config.yaml
num_hidden_layers: 12
hidden_size: 192
num_attention_heads: 6
num_key_value_heads: 6
head_dim: 32
intermediate_size: 768
vocab_size: 8192
hidden_act: "gelu"
norm: "layernorm"
norm_place: "pre"
norm_eps: 1e-06
positions: "rope"
rope_theta: 2550.0
rope_fraction: 0.75
qk_norm: false
attn_scale: 0.177
bias: "all"
tie_word_embeddings: false
parallel_block: true
init: "uniform"
init_std_qkv: 0.0537
init_std_o: 0.0
init_std_up: 0.0537
init_std_down: 0.0
optimizer: "muon"
learning_rate: 0.00864
lr_mult_o: 2.0
beta1: 0.93
lr_head: 0.00943
warmup_steps: 200
schedule: "wsd"
decay_fraction: 0.582
decay_shape: "cos"
final_lr_fraction: 0.0
batch_tokens: 65536
max_seq_len: 256
doc_mask: false
train_tokens: 361100000
max_steps: 5510
dataset: "wikipedia_en"
Each number is 128 + 24 x the weight over its row's rms, rounded and kept within 0 to 255. Layers, rows and columns count from 0. Numbers have three digits each. The size before them is the row's rms in percent of the matrix's.

# layer 9 MLP down (transposed), 768x192, rms 0.0898, rows 267-303, columns 0-191
092:149106078120112087170142106143143106110103139160102123144100127120138140073094094171145107117121131083142098101111132169149116099140145125148165136116184110118149152141144122136118126133142090126182086135102140176133153121126085129130135101075096093122118142091135155115156164114111114139140130167142097154102100105150149127099139157090128133122146157154094112161111138139139139137153122107143092104118137114108146134135133172123115139099115126126133135108148124173131095104136136178182118116124116125180128142152086133155136149100109172139089155100132098145180125125152102133
095:146137131100157146106165113135105133116159133156152113085144108108158136111093134125126106149110097159113152077113128162127123142123125137155127138121082125122118142082107126123177135092133183132177129114115135168108155141153156118144138110140114096118152163144130089088135141113120120134148130148157120115117140095132129143114125116133087162108123178097139116133134097203165167063131105151117114125145079133118102074140149128113141114117130119126083135176115083167115096145160132065139115140159150117151127137177124116128135102073129137112137110155133135118131133106131131173
099:093088144162126122085126084138141111110159117186075129149111122132153122135121104140095157165126116147126118131067151124128075156180120116121154163121136135132106117123136099130086161118121154090136096137173118106134115127113110117123131159168131137152156110137125135136134118121125154117131129119099121105131097117110128064169141129160132123126151132133137150137071131080119095136144149130162128108138093137078139135173127117151117117127125135075093155106136098096135125121140145095174168128144122137122174146140136122101138198132144095117135129101175174128114143108121178121
109:103143129138123113111128143103096133166114088140086147114147167113112084151121132078118137128134155126145160074138126154101077134154116166139141085116125136095106157097116117117098180137154123133163124104140158103106128109107124134117120081124082158111156150126102114099120141146119154172112149110106121150109122180134128085166129120092155136137108119111110120121163142149109136122124109122105072115108118132147168119160073162126155118126146139139128130140189136153107146157130138112158111111124135127120142161103176040158152128149122108147135156109148124121170130162130149122
098:171153134139135097103157138107123161078093098115120113104134163112140147129143124132126136105119100125111123107133155153106133121112129154143161118112087187139113149124146110172154094132145159156153180132105133066122155103163122093122168128122135136125104154139115154114125139124182123085115148144123137097129067140169166093079119137111116090106141120121096152145101126121098108129118159120118155140117116141139197114151149100106134162183137111140126162113132163135126171142143117122143153128112120111127097141119141173114125129069095121153132098158130115106123095080125104113
101:102142134113122130126123123107102127184171129139124109080133144148138127151116149120106125151160126098129140159131084101110148115121147119090123147161118152106101109103103131113141160139132122108149143159128147112127097096158116150115176110139128126125155126094185121136100145137139098142142116114173140102083128150130089155107185117144099129131092106108135169158152102058160140124096133142087177151143128149130144079143108159127119151121071137108149135110141128118105115142118115128121115170114116139073125120184148109133122128193131148170099167152112101121100128155096110115
095:134112166122133091129146087154138125110145066130137127111131136137132143113138190151139158134087121118136168152140173146116081154092138128150148148130118120147156123076139138130104080126077128130145139121101132109136143067141125104128142140108154162113097145111158096143130128128087141166169119117098117137144143135101126093135108127116156180106150163126151116157121180093120116139143095142121149132110138122056113121147142117093122065096124118129122137110129156121094163109102136191128130122136135139161150136183133115136140118134131122100129082150176099105135145098122125110
098:162133110140111152126145166143063138111157140146091113148142127151140160139114146175146151100161104166139119135096139151104113148175176139128130101122138113122101121140096179111101129070101103176111091112108155096123143133144152107122114134143132129123121116080127088066110121104138150124145112112166129105112117155104157134100135126112106159136113140129103150176165128098117084126149122109145122135112119132130090101156106140126086137120121142115074180157147131135104150179142092153113129162179133151114123119131132096133111153121123117133125113159150110125124139139072117180
111:126128126090163136130126128110143135147155174149128140104132123168064122125163088090095166129124105166141129121142137161120106103136119140141109096147122101099077140137143125145125127113109099131126115101191130112116139102079116137117141135157155119143146124122105099159162106108151132139085115164130099132120108144131136130135133181102135102074079139141135094100153146162078108132143157104101161133097176152120118105125140103133175174094157132133159160122149130116142111136130127104139116132119162156126118155097138191118141098201128120103141140109118160108105108125137094116
091:120122078135117118123119159084157137108178088145103101108140123217132169157121143108128107168102119122137137130154099126158142147163126156113087156095101134101124163124107157116154117162149112130077120142077093127118130149122139108103116154124169117126111112122139121105086138136106132106125147111101105109146152148119093126147084144075120154133149114107172099135133120138136144100118149087164140108158159133129128112160137134118117126111168122160162139135102107086136106114132165128120141172139121132170146137135091147122104110139136121178098131140177148103119107127081160150
101:137122150124131124133078150129123130105107161137118122128084107114100155132130129154120106188087090125109160162107138156167114133119137139145126139126177139164140125127100165137136185153073141116175114126136158145141113123100111129099110127127129110118101086114177139113159180106148127144106149167115147134150084138157120085122086164141091119130158126121091182109139108179117099145093105149115152089107113122135131135134091086118117097133122129092095147119149153124131146131154154071177153082142143129084087095134133130098149141131137139125124148124146118140136143127122145103
094:121081119110133132127115128148130131171098129155128173142110105124096142147113127153115115140173140107121133146146079106150161160143098165121123122138176099168134084138125111144190111118113078168151122144101120152119090103091141103115118153096121092130130154115075130133139109139145149143079126120134123128111154118137101084145114168159127116133117099136133105087108118127110155105092112150139130120130132119133177127108121140096114120127136150130120158144126089102149131205144176118145099197137137138134100173145170124132165114073116135113157119115142096137114133142158100104
100:155134160146168091124112122147142120075136129157101108125134123087111105136100074134142117157158069116098144109149136142102137122117123127135081156136135153136090172153149123120147078129171114140109119165085101116143155145127120062168123154137154123126129105155155113160104139134082133106087146171125148145128087136173166090105159130131135153159102082100126106164126127104137146147151130135121147154113113106120137166142121134160105145163145095086131139127146108116143170110116093131128137119184148116105146149135122107128120115121180135138136119125139108092110111128095147087
098:110106149105173163130122140100093151118081134144111134116091181165149118107161119084097125113111097179114129142131152062118131133114134138173138120096180124184080134150093176145105109174136135137112155159150120148107137104156117086119104122111106123125118125095107132139123091144113118129160138123112100141142172095112126148163109121125167108125121127092138123121108142162151141129096109100131132091121143125157130105097084122139179127126115127113109145129127124132166111134115114114138123126132179063097116150148160148114166152150122123172111140106147141154154139162142111095
094:130117124118119128104145139126105127134094152118107073164121123104115143079116146119127125129098137153088132132153135151135106119090129144107146102123111142104171086126127142091156139099145144115114130149131103155133144132108078118111078134137163162114108123131184103146144116182125129136136086145155114134141107085158151119117145110138099064139124155115180134135087129095102127119135163104152138115147132123122145143159153102114121120138084124160113152153180128148136100115110149136148120133160101150132140121153120109091175116226130130102123174142120129167140121150070151109
095:107170112123144119138145120109096125117132108140145153129136175121091119143144073144148121132100115135129115113095188138145145171160114170123141130145156073155127148168141146098099181095116123108142147125109129100162145116162126073142111102117134122136158105122132068137160109157128105135097132145166157156152093107130090084099112121092103155156137102163136119104132128162113124089150126147108141131116143133092109155083160114141123106134161084109149101098129153118161121149129125120131141129160143102179126129096115122185098140152110134130121150103139091125131176120141098099
093:064125102156147058128080138182120150123086066125152097173107148132118121133160143124146144114108115147144124101160137065167147157144139129143114139113071109138111104150122100136108136131131129127115107116092147136153142105117150101124075118117121183171107154123134121100134156141082147183124126137093184158126107146117156172101127100119123123133153136128132124114130145149111127106120138120149135151143147112132171145108158095097135090126115128095154103139130113153167121144117107133096116110150143131165156067130121144142113146147119131116145119146152134115131082147108132150
098:123108150150117144105118080131134156164091143140104094148107162090137145098111134111102091151131142177118126122103171130117135143164148112120135125148130112092185140140111101101092091118164168102151157147143119161128194168156156098144117100124134139139138093169102121128093114150157122110139110135147120147139104082122094139132144135125147127082163147160117170152117103115084146099119114134115165131109116149154107129118055155131108147147132105141131146130141064124108107117116080142102145145115123109128145122111102110138120120110173135139119155119135158171116144119147089158
094:160173116137187130131141147123124129138101105115120133099157171153094104155126128071118149126159170114118141151128085132136124165100115116087143089133132136093163088133142156121139124125131090108161114140135124125144148126119092132146105178149148151132111108127143126151105099120126141147142129150148086132149136118191121113143129145138061112139106117132113145115099137115108159094129129123144133121133125102129109105150151149120107123103134107120165133089114128088182121100115118125107123170131152202043114110156143127137083138141093153134136155120137129179077126148096127127
095:141135179138147154144095144147198117094136139128109108117105101110086066132125110119119119115144135158133133095169150137116155174095113153138137122119149087094105108144119165150171109121126091102133128104125091131112087136120113116122141145126157120110115158112089103124129123114151148138170110077144129140126143162099129140147132125189092101119162130133117158091151162078102177160112135132101131086148124124095146122147156125155181137138094126105099108111174117115113122136135145132123163137104093133149146134137120148105102119123123147145089145155124156107111108153084172166
087:144096140083142138099106147129092150090148120147133120147139126138118137114113173145122142107111157109142102175112102114144092157079184123113124129125122133184119169130147105115092151110130127150104046103145114132136142140115109139100133126148117152103140111112172109116116108130122118148093145173125166152117103116167067116127156127121131134140129151117095131142155125110125145126114168127099153132164108162103145130168167129135118159128094155142135093127125111126134124129089117159155074145134120096127138100195150127120083120136140185144118091164141104120107148136112076135
092:158113093082149136144143149121127122128148130128133169134099154051121183130144110111114160148127086105138103152129136146116138094097113140053107174114135124125133151131114114141128113108124171096126136174116113122117143080138125123143145141150152136126131090127118135165118092165147133128125121194151127112154104130150108094136138152170126135092149111143112121123157126168124117123171124096120129183093126164098139122120118152112120119087062133107116134135129116124112129130178150107148124169152112121069150152137143124147124121103170102140160135121078079127125143120108147112
091:158128149122131093112130139158174151123129109114099164146145138147126119093122116154122169121083087100126149121134102135142145166178083090091102082146103141145116171138135177131117121100132140117186115099139088135131104111146112122127120105090115095085164148117172137154107143131147138155118134069106135130125109170142163160147113107098107142114158144145158165110150112165098121143113103101123118143152180127117151122101110107079129158156133151089105103124133096141141103117134105086095129109099148131158159112109145151137115114147145111170161143160129101126156112117113127158
111:122123093144109149118116123179159120159129160116095144132144140140055124132134111037126120111121135166168091119154105135131176133129069128090162107129141164114111142161137120109118114158117084127113122102143164134123147145134125102135148116146096095123131124141082108111116160148113191101140078144097149157134124109110131119136146143138131115114140110121153172151158085099153142152122078148134120146132134160121084119137136137117104139155148094181099143121082128106134134114102143121152150130117115131107147101136135137134129163163111103159163127114131120107095137126185106145
093:152143138145111109135099169130135118153115134104138131130121129103186076097156094140122169144122171131116111154143147136159179130116093124156138150136096154084114142144134156093142143124126143115135113106135130101104110137145132085120127097067087116119115170145133129130078099159104106123088113139105130132088067111122132125088129123151150121084155135132083120151143141137164129141120178088152140136118125132125152146130121116144124104164169097110134111122147097142147157142133140111164121126133143120098066099145119135124130097110123139089146160207094139161149152133160117151
107:115095105124155124094137142106109120115120113139112088123144164099143130164101171122127115132165119123145106106127141089123170137162175080151113096108099107139120154115124146134091108130170143145136175158138113160134138098172142082158114087201118103136115139116146123136128119165116161095096127137121113140092110124137124129133119105052085152136118111118082148155151110113168170057148094146123113136152104090150146128148169142134172157106112158127113122143129121180164122113129123125119129143131148116098120119115137149119111124087131169148121167121141132128104117130131130156
091:093119115146122149102134163177164149118116119145122101129116136152100122168121120126129129176097080133114157109117156119121133129146178149115147096149161117102107103094136104144117119143140106161137130124131161136145109120123162173124119145136115123093130122138131153113130096132050117087161092178131143178140072134144156111083139176152149126110094119098106132109114147127114152111151119128116103097132116089170116140153128144113159116168091169111144140142136179094149105100131128136119109122134104140135124092123098122107135137103108055159171151151137138121152161117091116144
102:106152092142117141128125121149154109094172097136112134114090083115091102114128133122117172120138118121104148160081120134119147178117133146138110120092133155105141147147139166134185142133158053162133144148131182170129116169101113132117116115124111135156136135161109127134116162121107133139107132104131095086111074112144107127113083099098135112112084129131132109139142145139103125115111126185103171104129164115126134105123166121122122124114126145173123142121071157108139143119162137118188146172137134107114116174116147150116150121149107138123144127117102158130147095084151167094
097:099104159093077089143132150126102139116165099164127152175143100148106088108138140146099131121108145122100115111123104124133156136148120126122157160115183160086091135117153141098114134142164157106158092121100119136151152134172132139086175105127150119140143134163130164139099160116116165137092142109140158154130127120127151165170110143099144148164150097113098127117085133133114108092118140170129180145127104079122094121151113152118116126160124152108151117118127103153099145103135080110129123138104115102117139126134172088127146148068144084106120126133139110183120129121133102139
097:120151149120114122144087100131134112158169146144150131102110089153107109167130124105164154123101112151125093155125128116085123152112157141126107107116094158136125120113119133077115142105164130143127129129125151130137081135147100112125165149141088111145117098087145085120151139100150141142126166118133156107123132112143152149145135127095140113161122178074131128130137168114151052095133118193143138146163142131136180128174129106144129121115147124102117120154097094158127169139141071130089148100119156127167091105142143127118110116073163135137106099137106146119103108140138105174
089:109107156164136121125154092122136135133122149150152108119090164120109128135136152130127121154128120128183140168110141109147178174119112114135153166094161083109108126096077131132109075186113126129106159129144135131100094118134144111171118127120131088122149147101130085123157130149117123137131154119080119136102128167123095137132120114182116114109122100149122153099115126149112151124090104167172092105125121125137169119084131169136134084156144144160108131097105164128169075132111077145095104095125144132120127130121139142140112168106152121087139107156155164129136175119120133125
093:138154142088099105116141130152128157124138138100159110099102084086130111153163126139143129068110097107136155094154166125123145121129144133133130125066122091121150130089090172134171144129120140112123166116110114097129123119161154127179144113174109128155135144117173110111111143138161080136130103103112125171136166131169116107123101126116105085092137170093142166142112160104096144125108164108131100135109151121160120128135075102133152100152156112131112104153116107145181133146104151115131122135123140124128136097119182146124125146165116147156115121169093131097150079117138140148
101:108136140118156154146115143134160155133108139130163153139114131099045116137118104097127156113117142123084118112124125143090133129091169108108156156146153140095121162132108128103138157111139125129104091104094110138101143167159109125112118121095088110114145097105119146152159147138098106141080101126131111158110093122139137128177180149124082113164116136150110132110100119151148148149162126145126167145090096154110115159155157088119115128091159110147171133153123125089149132101142088132145134099118147085156129099097133182150129111175133139127129148136158105154145143183131098113
092:184135075125127154097109103144147105095106136147130130119142127149135125112120131148147151134119075168126130170129165117111126107168130113157107128132143158157131068144133157174169127112171073109131128173185146109103126138129099165133103105078135134181139091125161129148118115114141143102138130094145135134151129100136119121171120135146137114119098165149135117125119156131125136098132132125134154160077116125134128136144178155119068059102139137119142134116152090121138154111136149116099104139135097102089107127121140120104145138130099136119132130101106173087082119104134109160
100:139126140133110134140212111098102176105087117147132120102127148156151142116121122179114103126147144130157087095165102119117139125116147126136154113188124128114155151131185148114163128119143114144139157138127170121137097144145128103102107127124149123137142144122151118138113136111123155100088147124092167115149093097147074122102131130108183140097132121120138119173104107137120130067123120129121117111115128147153140129090139118104153150150132120125128125121128095136146146092108109072174122166109086150081127167159160105141115152122115104072147126150100120151121160122147081092
090:124085113142125129139135103104138172143087066104103150108103080157156117120153140164136121130067107144115106161147145103119145129100139096099130181161098143106107158144135120120170146137134129113147166166129109157109155099095151122124151165110131117097155100124146145181155139112117115121110147127157144108097136124160107111102107103180141109108144099144051127148115132134110129177117081118141121124160120104159144118129135108161107106114110115134109116142146126097176131115172099098109126118143144137152118120143120159128161104142151136168143096128155123107115142128192125109
111:130137144130122104120146132144121140136126066177110130099135142170148093138101077099091116137138121147142126148121120112118108183126131103139102121109193117156132139101154141153121116145124147089132127103136093122138102149148102116107143161114153179173137126096122118147106125138098132161148137121142129150158112178132115134145133108154125081117102120129138174131116167116130102122081164145162150126145162155102148140125150108140088106151140108106121122124117155085125076185114092125096141138118118120151119140089122174091152114072127162138075123137156141088156137138116086110
# layer 9 MLP up, 768x192, rms 0.163, rows 268-303, columns 0-191
104:124114102106085123146120109157177139105139159073148157103123150144138139101176123103144143088159146144141131140117119114147102086116139104148155151141106130141143165098139147165137136112091155154099142103094115097112120134113103130095087130162151134088175152146148122125138170133140124118159142104124083147146126134101167139149135094132145131139106099140185097111121136159151157119141110108168151119118099124152127100124146120130147093140162099104154120115118115155158088105096128118142153127108086186101094132115119090144091111125143134157121168126131088120132111139137163053
098:112179145121108129152076134121162133132123152098112146107158142146134152145092112126121144094108137169158128106144116155090133081116111111138125137147128155163104155124139158139139116153125108127134139115159117125160145142143110154163099094108131111122134142139164111147123154117132115109109111139130101150155056134115110126144097148037145165133167139158120124140139127139096167194122142120129137083096079144163132160082127137074139138123119144122080102118122137132136130146084174147141137166150128147127099128098178116117135169116153144098116145132093112114083113113133109133
101:138104154150128116164095114155150140135142105164152098140171113200144127117134133099139122098155137094164155119135116088179097127091112126139106104127113169121103123105149164112106179140106126100115130139138151103114091099160121127145124156140148140105156134131138129127083132137134135099147126101133144168157172135124138113139131128137154124142144095134097144075101082120120130153147133135120152138162114102107155126126146132149115131174134122123133130104139166126159128152166136076151105088082110155168092095114132114110147130129107084078082097104124114167122087128157138075
097:144128130096165133105112120136137094117097134121121136108147144176150150133141154099108114151136107175131155161080112125105120121134063125121171098118141134109137111146157081120119183106153145130117163134176137102118102131160127133108115100171126123086089077099097110125091152190124147123152112169118139109151136109071132113160150122133155139128126102104138138132101157128109159145125157153121149141103093128139137117153157170106114156151148161127099140140126132125165116063106102107117090143127115112105139138093166105103155150136122127164143100116113160104126161117101115161
100:132131145145152167122129173142148093099137159128088120114126134129163161112121142117119152153148134105115099124110146139152140128113120130160075115096116116105142140119154132151115133115134152147096113106134097102146148157094109106149101149130135143114099153131127188110171147154102118102164116120157142133143135106118182125178110146145163126100111142109100121145089113131062062101120148099106107088146159063162130118145099155126165153112129112163110124120126079135150126139099147124100096121122129166200106113140141117110132124118110126114114148150121187167138105123159135111
098:119159184129100170105145116177122097088133104175162136151186120101139138152136112140144125115133144137172116111132135110117149125135121131145169137124123121162106172134124145102154111131164096103135133156131122140190120116109100107128124172128153131131142082117141076112136149111165145061143133163102149149139167153179108080090097159124120128117126135135111115106146105132151126095119100067136135151137133102110127116151097127112123146146120100149136151105075129100122130103123145120130111069124121075136142115147112146147130118131099101126111112117113137154165136137161157079
098:093151126110130111065125139114116143098071125119143142144140154153167167147128138145156149142095137137100140164089086128119117097122137107161101133103150128136120150146120164119078134141115120138091163123152141090149156100110118138107120133136138117121100123153132169120124129136188112115142124118146081122124109102110133109147130130154082111148142145139109145114126106114171158148155132117164147091099092141165129124090121087162122133134104114066129176143102091101145127162131087113175130165188077137141125135120082164127117140160144148115148123143091120100127129122165140144
103:136135108125139165130153102124101091106133110137142085111141140134108072092131136138155154133121069152101128146084151125172121145158152136132146113111107096121129146133136198068125156124167137122106101137120132137098114135119111087122120092100155163122099134117110122094099133189143080144075096135120147138085112149149129133091143135151118124157128112108131083135121129124154134109137115165168164147089175144110138125137127111136141141151148130144104074120120162107151171130110123163075175171115107123149115126116134152120140142152159147138129103128109125174134157121152118151
092:083128130124160153118129114116175118107116058132114090084123141121121148102110109122151114161113130155124106146095125133100172098131128132142135137128097088120108105089107145129144138116126081104130178127123121145152108121061119136114126087160165124126152112119136153129152106177131106151105107120141123151158110127100135155154098156131115149175144107113136129071152152131134166116118144136119106102108117160158136138101142123130132136142103133136150079119160125101155127139136080146131090145188120144091098094150162136149135181160124165153113199110103129125145148163130132131
101:110138147132113174143111130090162104148145153148122135116119119126111145135080125130088084102123132133133152118113161118122149128140173121116136136140123135140143165118085110167139147103145107135107146072148111161178164095133133097144118134139085158166163161112126124131152113137145143107091155110125114095151125105132171103116142113146126149110150165124092119087095134091142118132122130178100127129174084133062127128113115129147134109149141119117153133113126119145200106148112119156109138156083126096146128127117112126091150123140107144061125123123157163158092117090106124067
097:138109138144115165152110126142108134131135118126088096155100184103154130141137133171134128127142109145170110127106119110129124171102132142092154111141090125152124163150149149112118112119137142122153103165115144118140126092111088197100130106152108097115147181124141121092126080121108138106157124144131104095093143137115121147143095120134107119166125127146179097116125153123151109129122143103169128156071156155130155124156088143112120133127106126122183126144124088104131120116110144089166132087095111091073125132168128160132080144099111093175111090126121152123152143172113147122
101:094119115171080141156091185103142154147160152132155149103151151123136135117153122162119140098123139120139146135139124104125110143102093133120142130161130152125162148102135145145138092134121127110111161134109159146177140140091126124087130188146126117137096162116145133096134136147114133113117166138142120064123142120107140059124151086083112150114138132155115128131124142159110153116134117122123110124094112154158126167140113093144121109150135141082118097105150096106093159071084148145106123146106151116106135176118124138138091085141141130106109138151124103113107154070153180096
099:144163145099115128139145163132136190101167168145160139132136158142124092087129168111131129129137127077161093122093110110106179063121151162063097110130143126134137161086128106167125130148082104122117127143143152153105149098119104105111166147157144157152173096138134151129110147104116125105116126117102117113151104156118132151125139146141143148112140133151110146103156134160115148115158091172105115113089146137108108141140115086134154094114146128081136148080150126146132179116131148121097106145104135135122099138128139126097106160150181131110159139116123126105124131080107110109
099:110121082117105093122111103153109129122163124122120109116145126119165114175123170150118157123151111114103162117069134120141101090135124097117135132100108101106122142121129130161116147142140070131137108145124124136111162081111102160107098158111123135121148153094163165115163122139106155157141157098190134115140137139143138115137163113152133135146104159102119083141122158086157132146143148114105131192088167156138162095101089148158135167110109144166142080083167131110121107122122174127131121116124129125150107128132153115164095152126080149161124122135174136109129133124132118087
104:125086136144097104089164129113147172134107172125118092131136104170135132114101069121142181152126126165119122134130099119133145128092120113134154127109166161125128116124148173126128157126143153089144081137171143107131128124127188136123130135107139139113155131143127138157118139137155103153152145108088079096124106127160087180147097094104165140106138125093155203149104116128131160114143135144105086140182147124132107127123123127149100116092128131108109094113129127136124099134129132117086122128082121138080164128132085139140144123152151104138129098187100155110129123120142095109
098:099136126168156145095176140141149088118137157157132140067140193146136161122143112158094103149100100103099119107119127176094076115127127137114120126163154159099137089142097158113181168133136158154097104149149144106129107117128125114142170132082162141114127119110126098147144108131149119124131141124090112095118100096151135117142104156126162147155125138108131164166124136138116125105130121100124150116129142114127109094090070146126174096113111118117096132085148130111086140114126136159106117098121148130119140131165116118129135114183137155126112129125093131140136160074124084167
106:156118195132145099130120137118164117128144113152116147136108123172135115110141074148095124115176106170138140146143121117124115174138141154130133111170124107146132170089127108091109153148112116117131170102114156139141093116121091129136123149090110161115096145156135166096110088102104065088142125133131119144164142107133163105163113162102144111117143089134132135106122169141147119123107118088151134149105177182123173147098102157108121132118155109124105106151107130108089099085101130113132101114122069091155138153114152143074113119130101159119120143138117117127129126149139104138
098:132141134105095150145142110133104091095124134122116143123118120086112100149102070091147146132136133114121080115151144105099151139093152178173145127148132156112101061097158129138147126142099155087094118115130150099134070093131170138159116080111109140155145120146118136094135128180136140115087161141153097148103147111152132159146131088113141140146141134110118169147103146132114161114107109136109184113117118131131123138177097135124169106168180170161122106142152132144139143112137129156110140119147122138154132123122121115126154132132143115122163124187120083105105109164102115110
093:149131102130115115106107141137115138150107102109133116104140105145111151122111182137121106153176114183163177122149153114123133095166113151128158094145163157149121173129118119148182157100147138145154119163122118099142146107150140094115132121131141106073101154076133147123138063113120154111125166139094107126165135128130138132136091143118149139093157136142152125153167150133159138140090118151139146125154100132121142093135087172122108128171131123122135184125130091125115122112126137124095132138126124155154095136079112095118102136110107116075154107110140107159102062118108096116
092:114122110105138114128135103107132118124155108151142136145140078125146083178155168151138107134123139103132173136169137135155150110143082128146110150168140131131122131134125145124139144171131166102072131112129133117118116121136099129124135116144139088191114137116092132136121108107130099088092133123131146182095149130064131158106128133108122125119125129144127090107127119117184136133098130109112190120118145133079149089109141115143132171131179148099129118088112158163072126119111134120147114108149103134137139116160124127123156117173219095080162134129123132121120116117133109145
092:168118136116143163106163122091117124113116153138104114159114090128153072134134127058150103093153117144081139136115119112153080170177137156137133119135069097150102118133132152132123173122156131134101136095123110104139104157146078119143130153116162110101101145133161136144099147142130083108181164132105139111154154126127136125178102105109159153137106140146133163116112138142130112113118108114134143115109131104150111120151114148178120140161164112159162129130152147148137147111097102154118119103099173176130128100134134075135107161108147123095105099129136170136150083138135131129
092:112139111100108145140134159105096098139184091150152093117140146106117120153064175090145123116174154157115146153128151121144132071091165171142159150135137119121136116092129131111141133147103141136141141148134127113169157149118126142130113146146124180172092109085155145119143153103100091106088114116096116150121159147128097128113161123114151105141096152115129136154116110104100108097118140097156088087139128115136156119168154099109154102112127148107151177130085132101122048137129159171111132118136110147149125120167139112109133115139114138098139153105138154139131147156143139138
106:182156109093123113104101142131147105129128138134131158088090146158135133109160134148121108097120129161145211118136149109116100156112097086115153125135131146147080106166085088155120128158103137139145121180109132126107112116129147124122110163134118174140124140142101143159076129133129132132109169126129125139111148137111113128124104144135132142118107123095094111103099116094143132146127122088115124112146129096145111099096144110152138111134117145145128141134094128082140116134150132143170116072150155156106163127106113181123134141115223115120099149170170165110157133106105150112
101:123121108169129134141142133161107098122138091126121071135107144142135118118054124152116125182137110131194118159110164176147077109147105099130121112132147124112113146131128152080126105090102150154138106132114091104132115145151132147146096138149098143099151119116135104118123157115109128169145134119150140122094126082135146105125111069081124141098167134157151146162148098127124117086121116133135130111131125147121171123113186113153151154118117092154117139145057119134123139095130124110153057103111178133118109154129155126130126119120160146105156160120131124128123146137160104125
098:125147147179108155189112168148146140117099103132152117141128092118137095126144118105110108157093173123109149135065099166108113145171124139086181127124080147118111147085152090133101151115140130105081088122122112129120122096128129094146115131083137145094129101115151144112109158123172127121123133157148107124132147135157147130074131119138184136144154122087131140089136150126096161130102151129167185140123136125132124136118078150128107142139165126152170114137133122113112146103119120176141142098140105107119160109141155157093123139089134130161111144095140153134095117125140146105
094:103111158139147151122135152139135171121123140124145135101075124130135149161145117150143121136179173054130132150113104159141129151103120144119118124105139112138127123091071142089169101096141101171141141112129119164145145125143137165127124184130155128128138118127148114115187161167124167144128170097139106049074129140140144124108131128128099094103134128173126129133127122090138115074126123144130114105160124151101095108137140135107117099086127112145141104135137133140104133149094115114138166120110111122124144154110141099160120118128117153128063145088151151142087141144167103135
104:081141119112140146145177093141108113119115095134123105126096120154111106130120128104144138137107107146110146163115143112188173163134138114123112141120113176094081133127089150146133122159147085113142173105103125158111166117100126110131112075147090133143173139141101096114143169116096112099092145138147158071106155143123146137128086121118090140107124119141137147147120153117162105130129182158055153123126109135176133122103149123119089160140154130117157135142122110139159166140161122114104110164145126106141096169152127109129151150096137118141137100124121104118146133082142129165
093:126145105161089138113126112107136139139158140065155161123122157104155147138139140116148085149153113169158159111116114132105087119123120153095151167173136154193148106137110132163123120157128103141118125104162128128108131131121140169108126127165100114117155144083123122112143125137130136127099104108112080110135133156137106105071124125174096155120110121121105128153127105125146142079116126143131172138136153128131146119127148142152143120136101161125090113113114103099133112099137161191099082154130153103150101114074159114115139156136157133086172082124082121102129131158168120154
099:152162131113125160139133133117097096111106078142111121170160116088110135131117126107125138112129146128103126103120144113179151134166095122113134161146095104137145121116139134150116077119132114110131106099064123137129123158131112146177128140140170174134192105141090129101147115112115133159152096104111118160147157127159139126150145141116172174110101104152129146122178095142087187145123182088150114148142120078125099122128115102125119123108141148143133097148151121143109121133104199095151103111092124131115146141120176106105127147107115119190137138123145120104114148141133119116
097:142127143136127109133122100128117132108129090117109098149138155125125133124128114122127146154140169117079103137094160110130108075138104159114178074152185137090128132103137122130118121117107118150134164144096165121112131130128111151098122153123118156104100117138102119157130187155114127167134157146167137161139112112149135144139137132134077108123096135142124109142135072139156132090165172134106106087152127124103146130100169156086174142129160108155139140087089182119170113123098145147113111140129085088158131105120125106087177120144102111139110180152134109151122115131137093117
100:117100139140114126113086102158194143187158129100080155123141110160142109125139112133118164138102123152171112127126103114133144137158134119082145166161152110133110068114127107101110146120145133140150107115122165122141116179154129130135090154111171126118168123124125147154096141121144128100139104141110070141139118125163172113152114140098095153114107133120144124132146099118128117125155108129147184093161127088184139125185123168092111119124158100138140128128140112167155129112115120163120104100165119133143110113128061125103120147112107127119160116101142139132085120083115142117
104:145124114114139105114105107092172054102134122094137119113110166095092109184151088109080113100094141121181122142172159168174110161174114117149109115140148125138123154092153125153098125123097125109144131121139134152135134137141103111171152172146080164154123118146142165146156133125134129142130159151087120099116175119128126125109115105140164105134135113121148130133127128110098121125110108102116132119155148090120166112144124117107151115147135126147142119168096096131142111138085140121162150110120113096176150154146077140104134123122175142132088130130158113135144118116080099097
098:090122119084115119127127099165144101103132113103129131139146138118144108128186135120163133117130149157153127104167107132127131090093116132129122130165057128103150120120153109081138123158110119129127103095123126170148118109100162166151146139114122080079110140127140120114126156142129158158111115136132099181139123104110111103090098144159124150156163076168131137142161118131124147187129159145155122070088111176104196129118126131153149147152142085126115113138096099139164097120112107145130123097116161118144146126126138139140129136125103106147161114117161164125105162146092154118
100:071141119142119173129115109145174155096111157155116150149127107146079121115135153120204175103160089139120115131160121073133089132097137144141131055117130095155140123144153123142118154103121089138119126089165137128092191102133116132135109126105127136132130145138100124107154143143118124143150109149090142160115114124114161120116157149146117127134172162125101100128168120118135160161153119149119099124120140088147106129156081136100127156135142136139132155115125120110099066168146146105115135101139109133150156124128155097152070166137145102114106109111145154124134106159122121124
090:104128108150095134162115198121063099108121158137119103173172161114127142143103112146165141109128140137128132089111135119132113156143139133148110075117165142103112122095116148130104115125146122164093092109107112153092122128110133174123129120153126118131124138141102133107120114085144124124197156165125143114123172161145156141131156119114147127142122136111161154164153095147153146138135168112105152109126147112109104093133118169129116138154106098097095121107102114146076142127090178149125133152144097097106120119146133105139071133135158133116122123118146185088102088139132140165
103:144130133087115120143169134113162152114086100146132159128121132090093120147138123142112121171161119110155107119105147175129128138109182118120119171131116131145156125105155137117120130152097125120131143075122144095119100110104114114128122124145075128132125130087145109110098123174154102132162128083139066138135131145112170122141143135119152133102076111161093142117095184133176166096157118124088160093162142136139156154114143084165161112122161120122179135143141147149126097188108169144110116124113142106093120165112159105136118095134122144126115125108111138104118165141128124158